{"n_layer": 12, "d_model": 96, "n_head": 3, "n_kv_head": 3, "head_dim": 32, "d_mlp": 384, "vocab_size": 3883, "activation": "squared_relu", "norm": "layernorm", "norm_place": "pre", "norm_eps": 1e-05, "positions": "rope", "rope_base": 10000.0, "rope_fraction": 0.5, "qk_norm": false, "attn_scale": 0.177, "bias": "none", "tie_embeddings": false, "parallel_block": false, "init": "uniform", "init_std_qkv": 0.0629, "init_std_o": 0.0128, "init_std_up": 0.0629, "init_std_down": 0.0128, "optimizer": "adam_atan2", "lr": 0.00213, "beta1": 0.9, "beta2": 0.95, "weight_decay": 0.2, "lr_head": 0.00773, "grad_clip": 1.0, "warmup_steps": 340, "schedule": "wsd", "decay_fraction": 1.0, "decay_shape": "linear", "final_lr_fraction": 0.1, "batch_tokens": 16384, "seq_len": 512, "doc_mask": true, "train_tokens": 81780000, "steps": 4992, "dataset": "wikipedia_en"}
Each number is 500 + 40 x the weight over its row's rms, rounded and kept within 0 to 999. Layers, rows and columns count from 0. Numbers have three digits each. The size before them is the row's rms in percent of the matrix's.

# layer 7 MLP down, 96x384, rms 0.101, rows 0-95, columns 192-255
096:494457532471455465523440461518482493552530483486438435517435510460486540417501521415545534460533543482511494515609446497443513525470512376498545505445438526488504438539554506520487551563592485
095:537444461420521519442513496514419541518446547531455466563548514419552442504460535458491515539498486479580447474522578455480469503448505524370471471601559482503466552426469524528427513514510516
094:562499506494499452404489451579522504532535459492513479509546544506534492449498441427565444505459521502483481416505472515512578556520473502442549544471431457495526472531504481488464484526514483
095:453487531492499469464479501533536481497594496505476538550430482562495549458544491549576475543530473531500489529525493440465480529545523551406483553414473500475570458542432455500531521523540554
104:435514433546529516489465563454436485559560507482512464561553475494493472500453491517529491477437450479509499495506476479470478484487549488494552455476566547543513518456530526492473507495504541
098:408468483498504487477484428539542491466555504530453455493487490551553517578508496492430470449448497452521428561490466431506527490482503497519515497571496540521487437580548525557507484541537504
095:544424467440480514519504538532437464455431470505525514471571518565558478498484513572514463497556567596511529474524497471527493442574499495436521507556546482500507499485522505456503485487524548
094:521475450454507583537511449478538474481400485453519512621534551476472537493461468536439412467509478509532509456495461470529436471446481478487502518544605507484450547503487512522487505541468460
103:540496482433469576623484544450523491538540492471481556512541523489534486478461468472559487542484477554518546522545501463485530518499506482456527597433502483501493528565466469530469566440455531
097:530490507514511546507598436515520448516504472517513554531515544519474507540492483477420556518541534514481453511536466507518450494449490489503517554542488469456447554526467511463464506469612497
098:470517481526462502522415583526500463462531523432540505525485445492443590517503509535510581507489518484454500488482498510503472487432470531561523529516455517485492599475524548502542491474513515
094:454469522483469449552517525531527442506529506544527479438514482455541541478468506471576485466463565396534509480505518511478484506521459443572526537457477477570483544420580502552509518444543486
091:481493554528513544550455439512542555430547550496529470479540425480517500490561503519523525442454466543512498515396504452502522516492556472463550479450462477488521546485543489479547457567513458
102:448566590481565516466541494541437452490449505491578528579489581517425437470549540491536461496483494528531518517516600518483486518443430539475463486466473424513567476510522538527440536548416457
099:555507506500439498384480437455475533534542482577538481505542559523509560515559486484516473524478494482477615498515545559469564503547482524539436551528517551546446509521524521507454470497488479
118:503472537547504523479626534425562482440484457433503588503530506454538494489482563478515443557529527516506516448468464467500473524506515536469495510457435474493438540519513504502506454516446519
100:434464500462441475523489501502524455448493554468489492457535507530469548480434494521506581464477524492540525519490538480487486551534519553485479499521499455487497475522527497451568487509541559
103:519557486499499525510483436517481535538514526489471478488502481497430425497504525441496488519629498441455582495490527451468553437521540514452542463485497526444443509529490492492457550453579556
095:495472505461517501561514538491486552495510491506544478504463490495513454475410577429484473525563496591503504468472451505476485506479509492515523483535453397499455520515508508493486512494518469
104:431489516441441509503531574481477514541505502478500484472537537500505548458535530486529492456456412460523488513484466474641466498463488462480543482512470543528495508535456489469526471450456479
099:438518530505364538501465461519524495459509459470550518468515581567515445511495518473521571514496457519517430511537491451511489501546438467437543464519533401491484511421502471534464422547540416
098:548587564495530424460503417482500519549477488543439550515457526469506456465540501520528411507462491434531487535454509401567553441457527509480538444532553530478466509518379483498559467506492442
108:442490444543438575423514474531470521608519552474485533495491441467486475531500467583477475491506543564506498552536539515433530426457515479535517457473427531487531494479533524557501523519593523
095:527531484521442435542499568554499508542453513567559509512455531510541432528466507543475505479556508435459471516451480485539545494460482441508425511472504450544445508473418459451569539433523429
096:476512473504444510509489510475454526509520470491495510519486513444487529560538490495499502546566477414477436467501488538514473519445475572585488530542471567528482501525480512527499452509456483
104:518479517523456503564429498475505504507449540550449549458521439438515573480469490470485542451466493522447396501560520482543436446449434545499515528509492514536440454522502509519501457457500505
102:489573492516464520519503475473417447540549556482556456511533517441548405515410485499446509464442491519502553544505508499552538507460537504483504466544542496444565517558509520478436436460501467
095:509412496524560524593485571493536476528498497496435524535478487474526458521475505488590471468469504505523454517469483456454503517483563537481551453548503386558461557481519512485468440527505523
141:474494472476481407496456483519475489491465429455460430466486566530466504548435476432475492488471421512470544485501444489448467535516509503513370484517502533467478455518483382497513500503471544
106:489551518525480543446495428472506524504484538470497608466517480551471512534481503546614437497463497507526447569531503451533532487466483461483521498492488561476463573487477513403519533501422485
094:485401524507420479519508586486457516540475485475453481525519474487514464463503490529534418527502466481392491458538493531587537530540486525525516469510534477531489462447521492496634477560455474
096:623470445471527616450500419443573505486469525510513469547550535481495538459481520448472468539443489427557560465540492506526469465492421546483495517501512532486442472504459503522502497457520566
098:421492516533496493552537520506491508504470502503484560465519450536537535459522476497463514507523458515524555495458483534518527486531446521499500493514488443458499545441493487506458509426463473
097:516497549465486461485553443556507539464583516510481488443529488479484480568534474536501550523555467500505448524486477512464534481526497454486497484496521508520510430493437471482555465502463494
093:448522482492469517527495454456467552525522511592502507500486492431436488378532508539461540507482512471530410531509534498521483560431472440536484468479389419521491484470507477490480580504567441
093:491387579546541508451517440456497506545486545546490484432550503550529497499479455477486504494552532371373490544483524523471555552540588488455511503432550544530475480453553421477493509507454523
103:572532506478515556420467511564554471539514531431490524493495487590526445531498479502398531472492516491447534560482497554431498441573539448481522548528526563459513431511530469475509374561484487
097:454490493489475548508492458518538495489532560512437475509472492505495497499521590477583523465517535563544516499459602474472488539527523502456489517521584586500441523513497516509479583541451459
090:487514497494484525441395509557565460564435460432531516576550537481534478474467480508444478483460531465467508522541472518442521548521491460494556498474574576472476512553506482510563460491495466
098:504465494533505544470514531472563543474452485474513509569531456465451457421503425524533529489560585549451517474448499494483512512528512554547526460478482468516520499488524520526544508510541539
115:478479487542472507527437432474484457474449454483488458447548472521519477521519358479471573435509489517515465587478509501575478490497496511509525529571444533468499494449500450514467501522492480
096:494429539556520445517579501479580458477447476526414452522471501453480546523533538499492546496495556481430531521543482513408493492576471445478432514517434452474526537477506522515524502507543485
092:487472479548467473476539467471510468410504532416486571461479455485535500514480502494462515454508472488488483490533447488495497460499493526506428483543495515546503481548530493492520468417427510
101:561524479488556444523466538541515563543470489511516460537535516472549556489495523455602532535530487460531490513475456517527581483520463527482545491491520582479498514494489479465504510547537493
100:557558446480521490448449555510432485571500422503517531463473503499524433528544481477492490470478499526460485489569491471482601475485510527541517508508524531471502428546511465499465432519565477
094:511533468539517556498504549459462529483485523563454474476486422477545475449589564519521592499545488490590501547495488614448502495501503490512461461552488504493532492484500495527567492548558479
096:525547458546557460563540523484486508589446461481520450452539405508468557496514469500568494484523514538455584535525489504632516528498464535490508515563457481525557505494536512498459535579495559
096:493495443518591526442482576491536474532500486529590503514499479514474494496479488477481483470529544469518459435507496509451541532500499474457552464488477474549524485488489551423500506482504458
094:540536572486406502443475494478412492557526477570495504441575524513496526546559498500495514516533453483514447605509530558562483533462560486518507486531591529479454415469499514561449459563508471
090:543540562473503542500476501555462484445474481499585504460472429566500448484501520485465485440509535577516503553455507487504475539452538491507459484435562424492486463555524517434498500475405429
104:424533495556541462505509456596417535456486478520459493519472522463546411486499474543490551486569544560543521517488460507555479652542583488469567477440535400476514508461479506458447482477535482
098:553453539414446466529491527568432488448488502512532549523443509511553510415461582507552506584425513492456456502537526478443477527488494528496447452488524517514513509504459487516463464491399497
100:479555376478539469503452530508508492428473479531476476537488567521470535571555516493492523499484447547518527479444437458426458425470476500497465513563537487518506549559508462541522529450561502
150:460506523509433493515600514509523508508525628554459482478512523459482552469547550548507507563547611505464511468541562487478482510511532478559558460498446499543559564544533489492510457497557478
099:497547495565604543509539561463502557476498491502452447469463422483544543587522519506545541508523445556578494500499512514572476494554536458529427510518518540506498531479446539466497562451426557
103:475529519517461467535483489487492578499571461500501499496469562519518536488485506478532450526463515452486490520517483474482486491551486544552505565519435496478493498519572485509526542489612491
102:563534419551489543518575425474567454550511508513511498567448561504484528537490542476467487535520469520584521460534491551524510476481518575512449546394480583458491563486480533564411537536477565
094:490467509500531438466501525493520496572569527439507568558604513537505447525481469512577504418471513467485527428517468516475451444446472511498500487475549438488525491539443586501515531483490523
097:467464538500425490530489569493431512570485512487460485583481503442522394502509509520468452523487511535471554507510460509462541510479449516534476470505510474517526555463568518504449492507486565
099:513499464529521469498458494494525437459551491512565496567437521550498518557467529561446500525499514514515505481416478417470535434510504564519438494508503535483522521529505555505488455557423493
104:498590549463518545539489531448518440485524468526494459469517478476454499559448516495486501576442466528481498518524453517517467471447528469546465535563485485394434522476498521549490548495522465
099:576453523552570511500456534480472541465528473489500470474498483504570478522460499530509510487543490529473543517506492516583409539511455509545473460546495544510490490539560527490511505544452465
098:458510515500514528428496538463546470511546479498522512545471528521477500447485500539544480554477540548474483458495535469514622472512500462584497514467456526510528436467501538434546555553505450
105:533434486499555491433481514451519487512495492497541500439470512462485513436442459550455562525458459387561500470522543505442495596534540527501459514451559511495524538477483497551459522468543540
103:523468477469573513471480436529545478584476497522501477491497485489503425586485546502564564502507573517536468484506496568524449517487505517507446470443492537480478414490505479493542476378513506
093:503483484513528485543523533514491505483518515552448545464477505541483563483525431533427440513566535515502511441537517532452499567532530497497480444506474540496493473501439565528491602481470519
092:521541558473480512452527493563462532517557469509518488424459491517507474543580454493503545484503475590535455520466489454589473580480495487523451508479463382501535501383521500490538550545524526
097:566561520537473454466525507506446439534448511525467487532498460480537505542527461484464479518496511500499538488602578460528527515501500478470562508512391461484461495551529456497417465517495493
097:523527486467456538449472486540495470497485491500588529445526466452426473494485538471503492524510528431470501487458489469513497549466481555507446455478599612537452466502575515509516475538500515
123:487499499457491482550528490559522518492522536464493517461462544533571509470538426416498570432488486504518471518435532522462494438485479508519525530503462529517471467553515404454540418516537477
088:527493467511510498496493515508522475502471484497576420491460479495520568508481496485534511501409531456440548545508490512443532506516491450491520464474519456507556471529408447470484472444511534
097:522507521508498532495497520475495522439459486604494459531435494600562572444486523474418517536471466488525461507450500496442476515578550493492439535458506494557492564494473511511530429517523524
092:506525482429444416485483520539508530425526534400465475507566591504545488565536541513491554489513501537509462515394445506560410445514468424509545524510482489505523568465529452503520523481513543
106:531475398494509497504531443435439544481540496504456437478479484503472491495484455462480469561535482450479397489547522493456361478479485594485516468493534521516511456498453504563548466479469515
099:469527514428554549538479497400454572438518503533545465533524501498476508499475497476500528439468497484527551476361457462511582522480550529514490497484518477530507518465465490464566533484586502
099:468542479409526514545542468432548519510513447453592591513575535471559484442447527499478517493448519497447493470485552423482497513542527524487481446411530509519467500513504513491465485493522509
108:509581524526471558524540523543475518456509481536486583533542369575515482615469466527451487433515471445506512525512435564554550490505487486479503511548493496484492445479407502457472578503442503
104:489471457520536498551472529503573478523508462500517558491478510455533558501550538556534494481518485555489469493478469536528430468541484485545505525525565470556577467462550508485507450457421526
092:491467536501502415464458520552493468470407425428502513542449506511485512467454524513515503428506535430459535514469485517477615423508490450483509435517475543502495447541475458500525486464480499
097:471545492451555508584530530470526500393540536509537547540542437540507563512498478494473541485469500407559528438465526471474504463528490501477497561507497416495504512490461522565515506495515496
097:506455503549510490518521520482507485462483506456502470517419474531514491614530604503520507532559543509478478496470503517513478516464479526491497467503489526466537565475450499449512539557436465
104:511465451585474457419560517557524476553406495516501456527480481522512532512486481500507567454623506512549518426577506538537505482506443554483423525470493483527491498461520523586414535463480447
111:533485570439574470515511535452464462469485462412480474547574483454441434501509454548399475499502441488572499503536476507566473542493503456570554583512447433475548489505534515521481443505498483
096:486507517536503472523519448452530542486454554506459472418563578547439512500449509593447481524507496468511482467533525556492507512533467500450545542464562474516512491559403506570532482507460505
097:509520479410497516494485426474538476428526581445470569450587558498459495466511483516511430578449460505526440448399509546439479506528511458515489528479550547481445508454456493427586483523492446
095:525456488483518493475541536557563457434446423440455426481512502479493481453501447447473443497427478523477519507470497479467494513472475561508542487473530524481529442507537504467510516548570444
095:484496538551540521520497526503529536518467450516544517517459512583545532475447484493491483498426487477453584516572430516547499430530485488620478507488481580484490549421465534491504538476503573
094:561535513504537479507498473566491485494458565485508456459454443495532464495486508480503513428509464539390553528544516522515462534524507488459486549522517535486520506492477509534524553487504540
122:516552502512528545580568443442529578511527634523490470504481549488492473489501535490559544536520532495508520471473587524542544492461512456507528489454479534525529528431495514478458575493470507
092:476461504530463509511501536518430487508549551512502523464488460511375498499471461518456513540511509575490481545496486581469473577527523514523487594509499464515551529486496484479473484516496534
093:483528557456535503514493509414402470425458517498480596440579494515437478473524498458538492531488451484427474437479554445533532466427501488513442492483459476510498543536557491535471459596507486
084:488492481507472485460444473466487477586545529471481539543495566504468466540474562484444514569438501499513496483499513512456530433483547569493525489559537491459541468583541455528470494436477565
093:484569504556488468552531473595530540480579517534533499459507480504459528435602539583544459536448493479508447382490539498462453504518534447439502426540454544517481490482524481472573487455491518
094:491473499453475510506570511457567577394514498547491499507448443481452533485535449495468441551539473573499510503488518507521469492530488489396516495483442502525498502552481530444446458489502548
102:467493554586541501462469581471544517588468488454429514468436479523488521468477530494487495479604559523513613531526538567575549433449504529484510511469489409507556460517612449500470543492536468
095:528514512463538439491510505553487497530496517475468476545488474498495556528560474499490507421491498592488520586513507495459549466543514521503552505520523485447541476486468455531542521426432480